config.yaml
norm_eps: 1e-06
beta2: 0.95
dataset: "wikipedia_en"
Each number is 500 + 50 x the weight over its row's rms, rounded and kept within 0 to 999. Layers, rows and columns count from 0. Numbers have three digits each. The size before them is the row's rms in percent of the matrix's.

# layer 8 attention value, 640x640, rms 0.0381, rows 265-319, columns 256-319
089:453433366446503439477514483533461511487488448454387460603518498478567515469533477474464523468543553525554491493473502518455493538464560423473538532489571461508486428448586474527521492504523527
092:445400373410368531497531543538499536484535530528444556508487569440419518465476551429508527522510466447392538422483569466495555418446538481565503566504476463453567477559482508566539423602562498
092:449476513437450520592501478457448581592509499510503498457519553452531456479513585424481520466497490594451537516574494519452531481613524426440472488464497489517435499449477534467475490487627504
094:590402495530449527498504490566513428613457519499492559498425488490481516561438394536498540548500552542525488487564475661526381477405548516507529482460559530540488442435531529554465530493508519
087:505450453568449539462449579508445451550518462471492556563593548537518488479532503498404458582458416475414494568463510507471500563498513593577477460493423491439529558589483452509432504428510496
090:477492551535534477505579495358523596490489486521423509478505518513474519442514592450574445583550462447482444450476498581586514519503515555518595448468493572500442492466419556574564428491519437
095:464521484405547461483510496491460481414467440495524424521529478494536504575533575509483512492542426569449613547464552468501556522466472483454538433567509438511505567469516543499524539446630389
089:459529407510556514491476549524565503565460467567518525534412542531591464543442505416514590444522479434547524583564472510454580491530380497492499463474574548538582479528576565446496525467556511
090:509417415474419463475473546507527456461527471503592623493514567486432434479519456377515524561526536371464475550509493505436394471517565473510440468513521467452573494437496488393487481565373545
093:426457493512539468464509486469540404541408526391523488460473479473498450519556581474488464505522484536409533556464448514507535580484550413535517387471519439471450551462443528547549421451582480
091:503503531440545477537508447456512522466554509515498532549571545539424469537477498572479571375495526530517536466545466497474459454436529486420543467429479578434548453404525448511506471542551515
089:373471456529468492488597440496454598505532541568516492541506506610504519625492523498525513487570549567502535437581514537428495496427481582435413520475477480548613533555541493440474419535573453
090:565425542389444508493486506511463477530584544534381474552558603558463528540485432566488460499450444475536396498450438539516544482409347476412392559526511468596480492453525450549462502526439501
095:505534521463532544543442550428582522531540506526433450561503500457519514434543509476490404478493571454443549521438457514484637487389505502451513525499490493461513477502500538576481543432502530
096:476471576488520508451542497469573527467469563444540468482504597482524515408468543355608519519529530457385506472473415503534582504420547543600396500457570512478464546451444548546485479380487447
085:423516493454522479478505429548522525554548565492561501481443417479523373452485529489526498618533533565457522468533482524510488535532496527569521517539551479534469454447453473393520477541568493
087:520631534610433477504526495396512476381440483581504384513463492461467553537515491539561480525483512448503465413543458490527451514503495561562557497492548544498428467508497431508391615590584508
099:510592522569494565549465390468380468550522604591547484544536440506496451453496431597544527520529443533511452529557550483504528535457468513451430522424574497456426494448540459478509414454498484
091:511536443554464444444488467487547491471487564579501513434471499516553566507494489603539347538500449541497471439422373527547500492497524574446445481421508394402513459507538474535550469528417483
091:541524512549557547490553508518442425510492440515482423434478470436596530570451576493521502565516602476518459387510510484471533452556474520462481502642537488471555555529570513511471524486473438
092:561448513505514487536509512476524583438431567591501535461532536527576599451490535463526483430572527508501520485440525400585496476525515546403541586560542467459532508461512606487460442574578515
094:488472473467431558449458529483619592451549445449530512503504511525498537508503551588455515508506479512478496539537540415422463514594491479470488500473460577366495630465450462508544540459470482
090:610558471527479454504531566537610505511560494510529523567458510507535492478518549441471526509523550535377575442490508597510467494465510522569545484427606474527446587502446590583488527472562485
089:454517645490441529597483631515498508488514418461473487474559512512540478537453540578518390421523505467500455489423534534402442596600494498462537480435470512512515565509529508418525482579469446
097:521457520434563521532449490469473568482466535560505482583558560502497504468509538463555594567520503405488500455505517460481499466556510553503515553451499500453552489410481505468384542523505487
088:517511428524467524506375539483517541522517476555498525523489553603445451457581541489372433571526486491497369548488498538472481481348547485548452488500490478493454570500545422540430562329538529
086:485478496544560524460556524507531503477503542446510464464608497405466616627363470447481574526572425474469492551562483382489498509488522489486534549434461531428430526449513513403484390400495390
090:540550468592546529513462468445487552477481564476566472483556547465450428486499512513466507520493592483501515442504481553543398428494509422539480409481533469534559561452559450435503491510448544
086:413530481463488555409456596465458581500460577458476522494566513467416462481494515541541514429511451444462414503561552474372415507431499508489478521489463492480498534549451475495543585440446507
089:460455506488580502558634442474455504435483528533517542529528441475523469570443517465567529463538575551564635514485559509462412528483504484440497466633544476548472504509481458483604483436577485
092:495576550452494490470481560459493503506504433594436440645579460537540497551511532441563550500497478545512422466488524477512516526532483581493413397540444470547518514556475512484435512517488539
089:509497477510491511547483435438499492618517503511527507516490482481526581520598547463372494528560548424407462486398515426575545579518518497589456530534520546560529371594496615479505541455568531
087:480577455573408426552455511506545477477483477548492478447542533544444500573431447543528406487512464486482516485572524542498396450503465474507490535609472451420486463565445557494490517593446495
091:494547554496637454570439483529509403469445449517554580507529499502512410598463507514522464605498566432516505512483537478488517480603492536520471560427430475500466395471573497584481452487548538
097:528558485462497481487493602462479490558497484551497531449530509370495460480497476437565515515467453499550455578558419510457527507526536525460464540512539539503392452556505624387460458442443478
086:490474487508528500520465536530574526398492436523448471453446429483503492471462492530433583474531523571588557499534549549498524483519563494510501518594470442571510575498517477485510572510521408
088:516465495409529454441529432655379507512411538455425482486500534558492503501441498555432531525499439612444420433486538500454514521561566445553542501562548488498447484425457436485464439419448494
091:542446475467539547568507504356485440556538450538555458480498514513523541458469497507500521505442478463570467472504490507463563503551417604540536584482548506488382508516526577508452467497563605
087:551584533540547510425421500519584608436476557484517445511444437540420442495487589588504538571559442510559539520552421499475552444540553500459553543435565535532512645484512474453522610601550520
096:418538520416564550475420427595525549402506433447492564498548452490440471540543400443503561495494466576431470490419416541528487517558574477574503477481442515557529542466475493470543481522583519
094:481492515475465373494502509565453567606581505466456475489484542483489462451458404444494546515609492495451531458491584600479585525569536484547488567402493487470502477546436484495512530484509536
096:493553526555475560516477485437527474375511472486549457513591427538464547553465548569624486396505523508448525594499509481493515465433489455400581551486440508510426595525481527470585449543561440
087:542502482435472444506506516415522500600586478577576468531521569444589417527512474470504438535565461524530478479492506621497421467511410411560476404505525384534510496397481476556538496480462538
089:482462580563452561514528555476491476545526488572480537532433439508528520458466536440627564499537502442510507514487573482473448484498501563380470485439448450562516491414421508477537445463536328
092:404453503556508544493505531506486549543555608548575518433490441511485487514488504527495531559526455525472495367542546434551486456485464448469497494584526566664625428545546590506499492597523415
091:490432566524443428552410507551508515528553530501472524459461468489472539524552523547466552468557524388497452511564531421504461432482563468492501464457515560494515571501501484489497522487467524
092:522642555436418597501441436492500532407456524556478508454519551539538482473539506561469467520527434524619521467567513476531559466475467466430498597502479466548451510454549460444452442419501440
092:433580486548417468492456432470429542499514431522480606435397534541560450589481541498512479536475446559504464474474502401484518492540520467517541497437499426454489440541482430606422470524476510
093:399473554397461599472448489477575506530559463468560495582453515444547515451464562565448433529494486489514517645406492464509462528552391482471465429466506527412444471450473460481529521515490521
098:538506516505564492510517525553418557538562546502534596601524451486529514504480479557540507556575450535435547494606559497458531483500457466444453556523473535435527583562491535461598609561488543
089:413511483558552466564479523389463528472488509429483460434435546488457458569436511498529474589537560502535545531493501438547478576463482572516471533535439531530548533516535588414561472513464476
092:506640506499451592513533513496505536443483468512498515458508547516449502531450437535484565498549483496591434514531557527436530452532457513478334538560487488499505510548494489398497445456366474
096:507511522505379486535526445473456547463548523542507523517459554553495540502484456535502485487473495470621482583490564529505584377532464500462460446460513456499455539456486485455462579575570495
091:514524544500458511562528499493492527428512472563454518591459411529497516516484584554470497506533493429519469472422485534495471459468545458621526464455529452517607492499514430489634539453510546
090:505422461551506586518497570504449566497450470524496482477422618555522522514537557439484452531489445558512440466483484482535486527451491464560601477390571455489494521586447480454487506557424526
# layer 8 attention output (transposed), 640x640, rms 0.0687, rows 265-319, columns 256-319
091:566616626573450572524513574487501538476478470525495513536532441528531497561543563541549450544477521603572489591416540439491560562457568516522542503527506516568471488431423471491475434514468577
097:567558519560476449464397541607523525454579510546533567461447450474545513527523458358475558453496551552554486470461466470561424429516465484505481533441482551496552402548467441389544452565505484
094:563538565543540507493544522512435494461520501499434494533448465484579538504526449450512531500514507424526453519552385560534527441462499528504498507505600575474434484546480580424487635451467529
098:454476492522469502464528561503536592437432516556530550524453572468506499474451490538537529483500504483419511435454495560475437454543459345490551528550530522497451535439497557500584300422491614
091:618492584481409417419590462539518506502429511490581502412413459471584462540503446521590516500508456393438514497528581521338511467429510550562436422507510460377611501456519478579449519496420542
091:525449435507461478516536511516436559453561484422558516459528520508447531410466435525392535497465552531448514417541515424464486432482541468471607587522523458508565557561540459524529622550518576
098:448486477453467529558422501432444479487528491560501541650518601490543509399501530448560484541427497581590447531548449416512418466545518531523450561482451477474495507533432465600435406536463573
096:586476476587490547522444456419351513487413496505446551522462533515407456516369473496429491468539440621562525549431450427420333532512495516455521509504468463522466507582531521545506490511530482
095:505520481605455474521500484323490458527426454557477490584572604464484603510548511443470527521444495566498538579497550580558449515539422435494431534496451482567599476474437508502488544512455534
095:466592426413490526626529631469426573509612581576501381560507526545475613432564472520646512465477474516549444510504484495508486516523489461504531457456494437536460526543427440462473459511501588
094:637636481407471486576449531482460425483479475503520607466474527606449484476525399440469556454550386502487486599443527462471570415519529518403539400541419464426512448528464452515563482499530481
094:471503483424573460564524531492515448464448452560430565641638558494560515441526552503444461586442456499510458484461617475435453473561511483613543462588500596458522468492535508493485587550468602
094:477515500456504482419500482558549521475420439505486583472527507427502490559433513519565553491457468512461535508571416538488439538623440548492446491502528445563445573605421490542529434487539469
098:493486542407574546501514528532437507496399552534522529433544494614512555652391574472515548497508423451485553489493513483451464487470517462422561510430507500511526452602583424431504506559435499
096:554475441507458525481523475580515586575471402564403480527420489481465489529568406509456559494524484491577467477518490613471456474467438529519581559450453512572461439485586392498432558603412491
092:580455488469519583471413582537424412507480464505396495511609551524473473482475503560438468487524511497496432470460532508543543463478453531456466505536533474484439536596495579594523518468509530
094:453499520414534464457501536497516549554516447547505560581493502581414495549450460633450443542549484535511461520576482546464520529492488550466390497559508514425551418508380480417560527534512440
099:582539492450539586483521472549445438483514476465545508461473593508505474514538495508474364539477506467441476454518482509545522582492467510513460404478454555587534523554590536480444519544491614
096:498507488402459505539513490472511490451534480477492507561548448504514563557434478393466493504574590526566568496532528582520490441530474450507492552551502467556408545542478501544483575537473552
096:536433448440523461501561488523465525393487519540502490465445439514533545523590523571534456417460460461507585503503549527607606498467472498573516412491447423401509492434519477514414411543503539
095:593433502510543454527519498514500559486460498503500446532517482594430467604506581574398483504463545496414486409422562477573448559526494481564455465573415518494551543422440525526432506467561501
099:616474428560506392402494479483450484532391513531525472487527414513497480418521498497447587477516530469547437505518489556478468464414535612489441448379434550476550520427456454490497478470619539
094:441421630443514398477539613568411556559565444489535512505509545467463494463523543483424561508477523489568446498449556469472528377528462436515421509509515402529543483465549540506570497543515542
093:631434516507591415466459473482456511554449548517508549559599509462418509458498477495509522545577578503452453479535465541545551501427469525529397467551502518444509537471415521516383421461454503
099:487584499517536450400478546524513526497407444436429455438487430451517532489513456571511498485502507567511461488483534435556513570470545435566574481528497515461474495528598490539602469475563508
090:471508516496499464471434470585519607463484539501451529476524473526389653484542539449466569525437463500464618603501546380515535495536524382423447488515501533527460473469480499527590361515503558
092:502574513448454552479528513452494476455469529540506478537522504500584498448507508411544542442546544488414510423455456535527484488447494418557511545507510525576533543526383534504444534437464455
095:547589459477496578481541476606523535465539385544565545534576515569421556526464472570490501485489472549445486446457516485540611537468607450438492513542529543499528476524552421440475575538534408
093:511507460463504497513419404492517482585542638496443492565435557492578462449485533591601533477558538561520588533545510516486412557500481544536526482525483510542446510429550430550464495492463494
091:583531473513552496522438506510499362474480484507450499552499535492521463533454555576498421498437418596512456542601548543457481512454479466457503450502547525529589549546627491472455610568498460
099:438500505546584544505441555515412535506537472507503443445500537517466534524551493564598525492584350478495466434534539445427501462539523527537592587544429342428533443465587516528570476424469568
095:467554391469537518309465479480502478562536514526510460508500465457433538523501469482535514531491445509618468524498539473335460489479530554563475566577477390523557539493486512470538485501450492
091:473526523529597538519522536462517527481534508537498601544463519596467573611526533565456460537407571438446503511554400545460480504566515603499570538521470503531495461524538531441535540469513540
094:591518410409516495525568533509380417491468430456518444391405597530489469549575487512577471541436461468542470448525465586446532490464556562520467409442572518629525505439392533459493517583446485
101:532546507434487563508506495451515526542464585498501478464463594409460549504450547503513514468546468492413528536525573489589579522505471528438465449483435492503536458482458515497454561493398438
092:501413558549568488565569547575547556473526538527492493399557486546514520548551551486554516455528437526504434604578565497501481504501477460531483629493530534527431456483463503544448470476436543
092:458534451618537446442504492482476449496468486448453479458528433557564489445533587509474496558601480483490524506516462447588539532475495483506559508427487521551508494507470516491548483401518504
099:555484499440558421620461453518547539438520506582407465533465552556550509474568380501601489480552490479486559481472524527463418537518496459482495507444507427403562571526539487515524477499430441
092:426473560469521535567471505440428545504411486377464479458485393565538546565543505556603424548483475540555485553562533512552571511483451520586516458466448554525552469502530462505408563443470508
098:467478612511352500523492593557476410571431536499468512475592516423506412478497504492472547574512477445548461477548422491548510466500575495539491461496529513473508462526439475549458503522548476
094:529487527510493548473475463559479425474529503461485517504558471538471408528472462419478536529504602523499483519457605471573538520489492515595582475509507448569419590398608533434531489447483489
099:571418514473543488544500523529607517538580473476510473487504515506496528513489439575473497520468523406495531572579503542547464574472517502464455625478539537537452464504435451417518447434466464
094:504435512543458447487477510461524406435557554500560472498529485466486595500582509566539601522465551548641466585469558513558537467415532447454500519528472634502521485560369513480506622478501478
093:518468535554614505556437532496480581520601505511491381530442555485451476519596544586473492551557588540500496573493491375561474538428498500470566561480477450510524485539499517409467523431412430
095:518472547470551520376493392447512484462490461476473481555585500424458502516580572471458437498492623500478543478445463553448538547510488521560528488497458499464426496495486482527523520396528564
094:500582486536546562505492500502532511453512571437534547458452529495520440469488561452469455470433560471455517482555439493519522531610432499488500440510430520498513457544495485559540597498584492
093:439457528549461458517448436559425543569520521431523537483383473446462514486476510457522523401448451417398508484529492509561587498533464507438417454560491490468517470523527502442514534493490518
095:414513483519416480490484515434600380448523462577485532512533484499486490495466516480442435557512529440451542490541498458514460436500499580582564446473574464542473498502573570514498402515458518
096:470517530539461450540545407418470415414513488525531474536588514532487587513532493508518543414527614496493498541557503414432436417508504565532472466456501545535531521331524516580361612475463517
099:483534405641529572417446409463461454441411507440474462570489536470484524503461498516475390491482485441536425467505468569572482512506523556611606456472536455497452452521514486512540483473524529
095:533435503516496487555406434467533509620513448501531459527541513415517527463496631447496431540459509483440537385516499481526548557479600512480566514633468483460456472481410489521487467465473552
095:471417471596566551603562439535570466522523566512549519544501428450540526501506545523492455416562564484525540472513486496638551556582535521478558388408496447447483505503432500575564529460510600
098:362529576483513537477476478481527518553498539420549554421444511530488472433484528474484490426524455552536455424581512507543432586537437479527531539501517526525507424562508418520468478541487456
094:466512519544494515480503475494421497589596490452479509447478510555481511499530542461507539469463497534470468518446538472488557437580501487525551485455617517524482501562527478464465480491452485
098:477473502559514507513452439499462535480606590572512474481540529524545464542378430499433527468544514539440584390490469559625465456483495457576532577461571514519510560452500484477503463585486467
# layer 8 attention query, 640x640, rms 0.0349, rows 320-371, columns 256-319
083:517389489510486506470541495459455465542584552575551540547510468526486519500416462513459574508446491642568489484497581435540481516546451512506485408470435485474466543517474424548486497576553469
086:527414514541560518427480561457559483480523550496512441460498554464490497496495528418572475472512525545479493456587608467549467488525464450459529414484539435532495536535451483513485502544498457
085:559432454471476537576551428425577483471548524484490472511452432455489530464442531508508494492481506535503457458568447550479451562410463568537465499607487423495529543516562545415551539497490554
091:552524579463504541588564504520489606524444493469552557533458463586468565468507470495463428428468370431414455426521543569496510509495571442397457505504452507498555516387595568506521500555517502
090:557408519551471561588417453516515488574494521433482466488403464473523453524529385439421479562497510498529427444535473413558460480445467595463384471416403364437555500494482506463512502558569464
104:427529427572496517470464534490527517514432494386474560552479571426475483513472385467440486528478466595579478544589434511498483568472541594551479502448436520507487402566474535517517398467564541
095:496476492500531534488532517560498438538487466526494584512615525497460541564460476510478472513483489603449619407456395412477485496544422533471425458637521516602511514433559469575478509551452526
094:534507592565421411566408518513535430464566554437519484434551474566548430470493473449513636448486560495509490587428525410559447523543503453443591548399528474434383546505553539560453526460543428
083:481438586522443511531505448607453539535459539484465443525539495438520531490567529507576580483457442505516395526503577521437554393546558579502503491436463500425457520499404410511466492491475456
082:541451459515533456489449494514439535486577432453460457565502476451459463532400540470592441452529541505524471445542594544445459543481458512487479442497396455475503466475550539515562480502552539
093:480553515372508421620435470537477541506473457477548577482440497503554539522492445501496454420486453448513475454509459553512467510498495448492475463467550537491449389454493433440613471540490533
088:518528496383555507500436468563511482476409422574538603551511548498475491476510478518460532538541437377508464508504451522475494437476499429467506477492605495460379462494420539590467459496561459
106:492496510511482434557511474535498461517382517409446527554518492564464494416526480445479497479475409521492499482520532481521435492547526402451427444481460472403551492431582524513498479460548408
097:483509507462527440462380434462520441545552545489514522580571536592566526537493485407538445564561457431519570585376514506525426516494581559547453538519394504510503512580448421383541447476459418
098:530506522437513450550501519552453494550585487409379567541535499482583515507455532548554531512436439483505536501515415510538462473505530476463464475494571431491448491462433474582451513483499489
100:529434464506396514489449581577540491471532472416468478473531495511400432547480503441513495549424527494572485515502523522433492451466446483470534490489636448403559540436555458372480470429545595
102:450461507503400526477485483486408435439575477551480504480558482467437409500469507575440446516508548505452427459542433600561485499550450599591539480428585535530424461604496480520504492609500508
100:450497511537473431470569458493469512526528446498518554497520488370567515463488494601438535566604551532441451551439485551568525448512588489574551503429573563522410506563564551532531562477499476
100:457442455484567462430518486531490532478584486492574486466514598549549485533604495482440545582504530541424532413486509515465355526578505554442413377475493529549477524412510504520470527513474534
097:522520568587483482411516492498457548708407555466573546541532472523488536543540475454445442516591516587548581479444515437441561479507536444479540465549453420465555444461569487483399573457430478
098:553571536468587488531520570534552379454447402485479547505472627394388532536500588444418529482537561522521430524547528510538426539573526535441521461494467530596582499505616513472483488569480522
095:470484472426471602555547549557471431432573457477493392506435562605491446471488488492555568509455527496445432493563450423531508524527471485489542422458354560596594486516478597491575473559508530
098:493478586508517521427414547393418537387433542463427488481531481467528519505445392512568626413498587605526411528524480468450549547385522603496489494442513437497419375496435441387553468411507457
103:515535441554557546486581542531464569459538455457482473439542568548483528549481546565488519551479448464435446453552441600448534496576476529540426495535572464478542513489608598352571528543431468
096:565533594478438418491441503507485445539464438589603469535563499454453485468442503542557563488495467526562567537563507585484498498475473588564523502526414585358518597517466500504487489472470575
099:519465482489407566534571529498515473458500511497471489490470565425491540520519574569432489483482506529547373496512569473381497419540578442529493458478530449551519514512443446452546455520572467
098:520541418448453605504453572476593428509561453599540526483426508446634533423579493542495502491495489485591589529479434562477523479579481525484486532466417530575515551554493463482551525513485505
102:471597463426598512515558447496430553479545485542393488449529559564438508518509546482433476479504557434487508508505492579456519576492527514477546491510613491593476463431573481444502501517521591
099:540451470521545511429613500406472395595486499551493549476529449588557477475479474492452537499427540607608558484455464479524465531496477559458439480482433488476460477460587504434425590469448487
100:472506431495481470527487556488526444485478584516520580482490436543479467525551479498527546516533489484553460478505430558551552497429535503376527456494548475523431523537497399491479479477452510
097:441547498539478608534484581523437564525575495481431512470541499488446484498542516489517430441428507477477497482510462443424441502506494413547475406513498564614426510399580518428495488528527550
093:450605537501546469492505619486467518483582504542578485485419538527496495496473503428526443517600504604541596526457511549470570413428404596546446399545629472548489483518522385405477528444484509
094:500468466445520557403566571490458582520522547527505500423486498505551530587542565479460589566490461567421561507432500612478677478486568487564521546469518533465501551516572478450470509537511516
100:463567503554483463430560482506461573515511512412439546440473494562476520539474558465566525574506448522571493565540358473438511399524458543479523474479568430521593429533436525479571525474500498
100:457545595525502469473563451465606465453456486494476473541537551570433483453561528514499484467513411617378549555546486521542403414511541499481458394559546597466555468519436485541466484445508468
095:497451460513508514540509456529519595556505510534477543461561542461491439545442501437456384499567529468473424539479574495560465500462354394417519459466584524564518435506465507485379474454472584
097:517588503467485517527464510541641440469542527439523537617494563490502624434501466525537529493499534481504528519516551466475502632528463580508553407493445455445517478581551440471533427417448541
100:403485529418447498447477569463486562450488516540521360426483519472491593434508523511588527457509505446550623454534589443441437474453534441463508508420478478592406560495527535539556511428495502
098:533491505480437590526462448557486421499459521475503509507581554489561523539516452507505617444479509412483511555523494510567503491561481504543476549439463459465452508521533491468431553427556382
098:439525509563510544550475471563598497532423458494565528430472503510501470496413469474533455485548457532471507516538459524502451456455550464496574501483482516508571429500527555542497507461413441
097:491502380546377459522478413549553532517527604521486479527494478403502472536485488532491435485443520469481539507493531485557490460477409507512497564486522477498468451364503590558513457451439485
103:554514452637446524490565530555431600529482517485548555516622466480525577555421494440414573569545535516493490471484401504522592511496592382454541483497563516521462598483538494546523558488451573
100:558583573489482559530487539520487498546465532509480565599486507497506525429492521521508438514490545468524463527512523499592406422452517431523464518478446496435471550529495564473489508567501476
101:438461427514439363457470553457553554588535459465433470495532512514391447513491452614537447498462542482395506531509526456543530490513467626497493474567448585562505434502582447436577482504499466
096:460487477570437552462516446475417436552491448521518549534472503424521497552475493512504446508470453512476407535551527565511494442486476459546540498463433542500542469503445434495513490448433594
094:537515504530475477566393554507430511526462518554486589488495472518492500444490556543575550448466483470440474515513483400472428536437471414540525545492413523451476480486615538508544548424501445
094:417418507532588485565503584486492574484418494461513530477593441509637543480508500529533419466498524432502498521604491508441493520473530507532458496475495556529507461529489540510492519514569543
095:427480524539452523516499524543566472644437416432427481432560522498493596544551482471534524582579487429498483489472425488527493467481527497390478561453627528522420495474445464414524479472462460
100:477460395434570535488501497478483566484527428374563456617428455514465572479482501502569429465483339401478477483540538499475484506487426494441482554515601476503507468489487446584485438477494465
096:513486457560498553570489518478484491481448515486586541470541443444489444550496436551539577491614544497510497494517525459478553568461481455434436526392509493426581471457538575503474466523556552
096:564555480665453493443581464566556505517541499499537554477525481498604543534504433541530454495445466505472579482535492500521640467590523501596475521542480603504462570488483520460517475497500535
102:534486518498451541474515498518551482572521486474461545495523438470439516532567535434449526479537482543527424509569450536485464493460404528542523485548487517450438438506511475488498528584425472
# layer 8 attention key, 640x640, rms 0.0355, rows 320-371, columns 256-319
075:499444537433503558543410532506462499469502515494539469439476482537487484458526512552517540447511389391462586465477378545479466495434463469399520514460454471545449497411399585609564470512507470
082:555510510559508586474430512440392495511522476461516571523595535459448408507364558476552595587501520449576411517532550473482429547474499518560482440504553565477610551457551404569444525520538595
080:374612529472521425520518533583569535415575541543480529458522442467518476533541535608483490493503513513494577522467521607422495531523523559639561524562509455516464573566535447542499483490521513
095:453519572603484442451545458550439481483498401508495578459528575392484472600494613494473560435434500459557507511468522450569417436561382480533508494483563557516469454608507427493462440481473514
119:479547487566475470479535475504407457452412392475467531448465502383528519629438624470418518453492490418449574485477556547462459461617514443464511500492578576520418442574557460515420494523390471
108:530530431497505445415530481512539499483353553494553566466467468526529585474508407557496570483483502490536470474517418490507422433520515443568473515540502497533461411539495508546469531437493451
104:482522419518502467460601577558439540469421445469486510459499466459425528456539439534455402469525413445391561466548525527461529449592468629420454539495562509594577439505461449539556492563501497
100:500541465478503452548493542442518552466426540440534409496511519495454469470555416537527522527481571489616508518536607459420503485534427579356473409432497499465550467471523516479601402575592494
073:504496394548436527473503532457448434555497430517571537494543512590585450457469531551478634543543487503524529429550432453457493457445462532561492502509338542517447584474433445529456502483533537
078:489457473564487550494470501515526511601420550482478509493516486533613476481372420479577497588520416550462487625557459569522491477604480442489457482507499473497553624558481456428520522595518511
091:576522592469452401470487394452449499442500501559483617455501493453410357545615514560460494466499498456574548434490554454505460461492463472545492522485545592488535496507510480581471504470519540
078:539556413452562553467541453561538473543429524500492402544503415546623543466488368489433419507505359549505457519438534459503420532543504554471492504547509487499552573546524541463518529498455504
092:482534486494465440477505460524475433446468501556500611583564455538427625522500531480523414419465470488506501563562500474521434508555478530486455500449541488527395507580548485563533534578500509
104:533562508479554459474371391492500493436438583500501359490497522500466490486461533620482560451531483551537538405498441455497515480488547507514548525486458519498554536397548485399526550502545450
106:520488511517465454439512437562503585501522509422486428516475515587539401459566468483565514481515535519438483479468480520520540479537473537527450515451494484518525536480532512532408503589468489
103:551445438546563511555375517519523397499554555476537541454593526479516509603481425498429503564453501480486450537549477483543556575414545470425507449589591427425552515502533462460560497441592543
102:535481503541539503511530478432463420403616436492488524540447473476552500470545514581461389485601567550483384533564574535438508468405455520473495550450533509522553424493428541468556418527527598
102:621514438586488456499491491552434593495541573500457458423434505523475437552413549422539497523518490432424536539457470495505407511417533441574540534523529499585458449527504564402572568458437414
103:491411462455543508544585489569510442509447411533557380366526569442550514568558510528489565562465402434445451425492513545625558464542409515571529484389495536448558416522540562543525545570537462
099:498558543499543484494559512542520466485484528476508566498514497560470478520515550434446539624455595465562492518500530431436506434465445437590518424554609578412483484462546540572504592435420449
099:532481532450599496431532531472500444480438391556465491484459525424534491464473518451494522437418491516441393577560477545503469560487504495407500413523512561481426451326523473590513502471508522
099:521494626441457616508466481534531462449595463590502424493460450523517377491529503592430517496470515517435472506566490513440562469532517426534524461545509477463526492497462509487544539471514602
104:565569479403487454501472566482463433423530504577489493420541422559476452514426486427607546584519553498476529574480524450466399593497444575486409539540477434515411491576488449468504447512424467
105:450503518598539529501657544518518545503533433439487498554624517492590481557485527469485496517483473512472444512445488448520477492544490452498534411603477493504495536570448568489446508474450494
105:467520480581443438490445529513587473537504491504535501625539504577505507497480547474566507427470458514536429525490519543522584387478525515524557440555450529550505451540431521539452501517484483
099:455578505569394570581504484488482430482462462443454510518507454477492545455422549499570564468474482531492418477486488480522542493516534545487406499474497590517517544560478448554418459515476556
102:466446429494594490516488542453520567484444542525509600490496543525581455412537502510444605539545531594499511485436388493539553460480488463470484524443552502589427535511504548550566458499562555
106:507497547538489507539592399539511429534633459444457560443448520450496521495421468442562431478501563421482557494471441480359510496556522480575537595518528512459408520504488475543530521467532555
102:533490650484473520411549553447517378565499532476430536493565491497540498462478551447407481476453506446566479526440487501530492584519524555512571466538432528486534411591507482553457437503433515
103:517558568536466452525402510538609571490519485529506566472599454455460428533555479441483484476446524524527488500526388596477502391517565476460451550466479548536509404517483487463574519430455520
101:517528460574570514447429520501470450503502513539507431371493416506463501566546497522502495465464536534517557403510463494503623482528540541468469438477510434519541507485603405508492503443557582
097:456504511540483486415488491497608509487585526510494503510560480485488520467575484362554497452453363487442501485459453467444487442522456619573479522557458531498509459543535519505518509527488519
097:546488536451566502399487491555478518438465446422508560415442514526448484520502504459430517560527490499430509408483517531481562526500491558503504509415439485451457509567572491505472545556465543
103:479539488589482471459408492552509440558506538435469532561503488450461476560524489455633526606452491462515479524520511472503518478528503482556477540546464471399511492473538531532497474436559486
108:527439430452487513441469506488539485399408541490581492566550495516518491495470458520542454487485415535511491520537452574483448474556491514599460491467487416541532478515451480513499501444546462
093:522444446468588564494485512470536515478472502464530605474483567488533506458485465519485494518546543526463508452534512551503472493503468510442508567572504431525516495527515518534486462402512541
098:390514531564408409589501429558463486543398577521482504502505533480454569460475488483581561452530543541532500518509467524450548510447428570489499456445492543477488540561400467461536548446460574
105:487529551448594498457491564514422511417479553606497473512517570493445488491476533536548524551498530537508488497604576460519440455569520382487542548428549485544560549476541508502429493460610483
100:404462529466433448498434507478532464513437415535520508480491465519429490483525516558517473592481546449594513428524492498510519469481423460541500522526511514475462549585526516448492554588503524
102:515571578477463534534432452528472491471400579501541519481424407408485448501435463530492532509506517540510544454557428485504472436532401473482481583571476428599483473585465550510557425425545511
099:531451448475477489525579488443569563545514449452493518455564446500535531492490391488518476444492514532551503456566569436549489541423541555428491560528452460402575617471553575472544485435539515
110:398532434515521514437486498595477505548516485559456554465513566422505499427566418478427519558469450503471529469491498471451481454438461541498476527541479616470462474465461501515456534505520490
102:484552536511547468413409539527482528508483506534444577499450560453493486479530526499496428461496521470481475453496504533525511506485512315567475557463564555526527515501538418554509532516518442
103:466493418538525458445500549486556592520511518527447355457533520580469491573441431541468534525517559572464501420492465461482452518535415533477459509543475522564516473459580520458403608507528544
100:471476404565495536512501459472594463525421484478581460474510484528388509528540423471501433441506479588515475446547523530473479483475566484495462534557454472518502503558504490524475501496574649
099:618516610542433498595469443552472599445560569571552473489472456495538557432473494498426489466521483469495527504521509460498427495422515484539459484464487533497508460481466488552639545381531557
097:574476555520535458542478549420507459505486530520451479494491514483562531554523481601498458517511542460591486518534493537504416483442498500504544471518581489537542512544449470565499496489533513
098:577515473448551495559568549588517513470487469448389526521514556424584421516447422505596572531505543461450522485541479530497429505572558497439562467418506412469525455463568487416556526455609566
105:465554508522459494496478553494558490544427580449498342516482485504521477416475525520580503480592428471475498479537483538563504464592498600479534539503538451551487436509452452489491480474566486
100:553514509590495462505394536404528456425505447515485562464489418557552542515443413546428657526573530553520591496436539465585463541536381525444509441521518506472544460494431509447416480498521511
100:418482394504457508512548576428579440497435435546452524422510481440572491498500394506454487570516466468423496454417460513537478543551520610537421489466488455447459451562519516472427480520581435
101:553461498526528462484477465416483476456490532521530482492572473472478485529578488409490498449542536549423407543545474584397546653488540534512520557458564464407447510482493589550491531532478513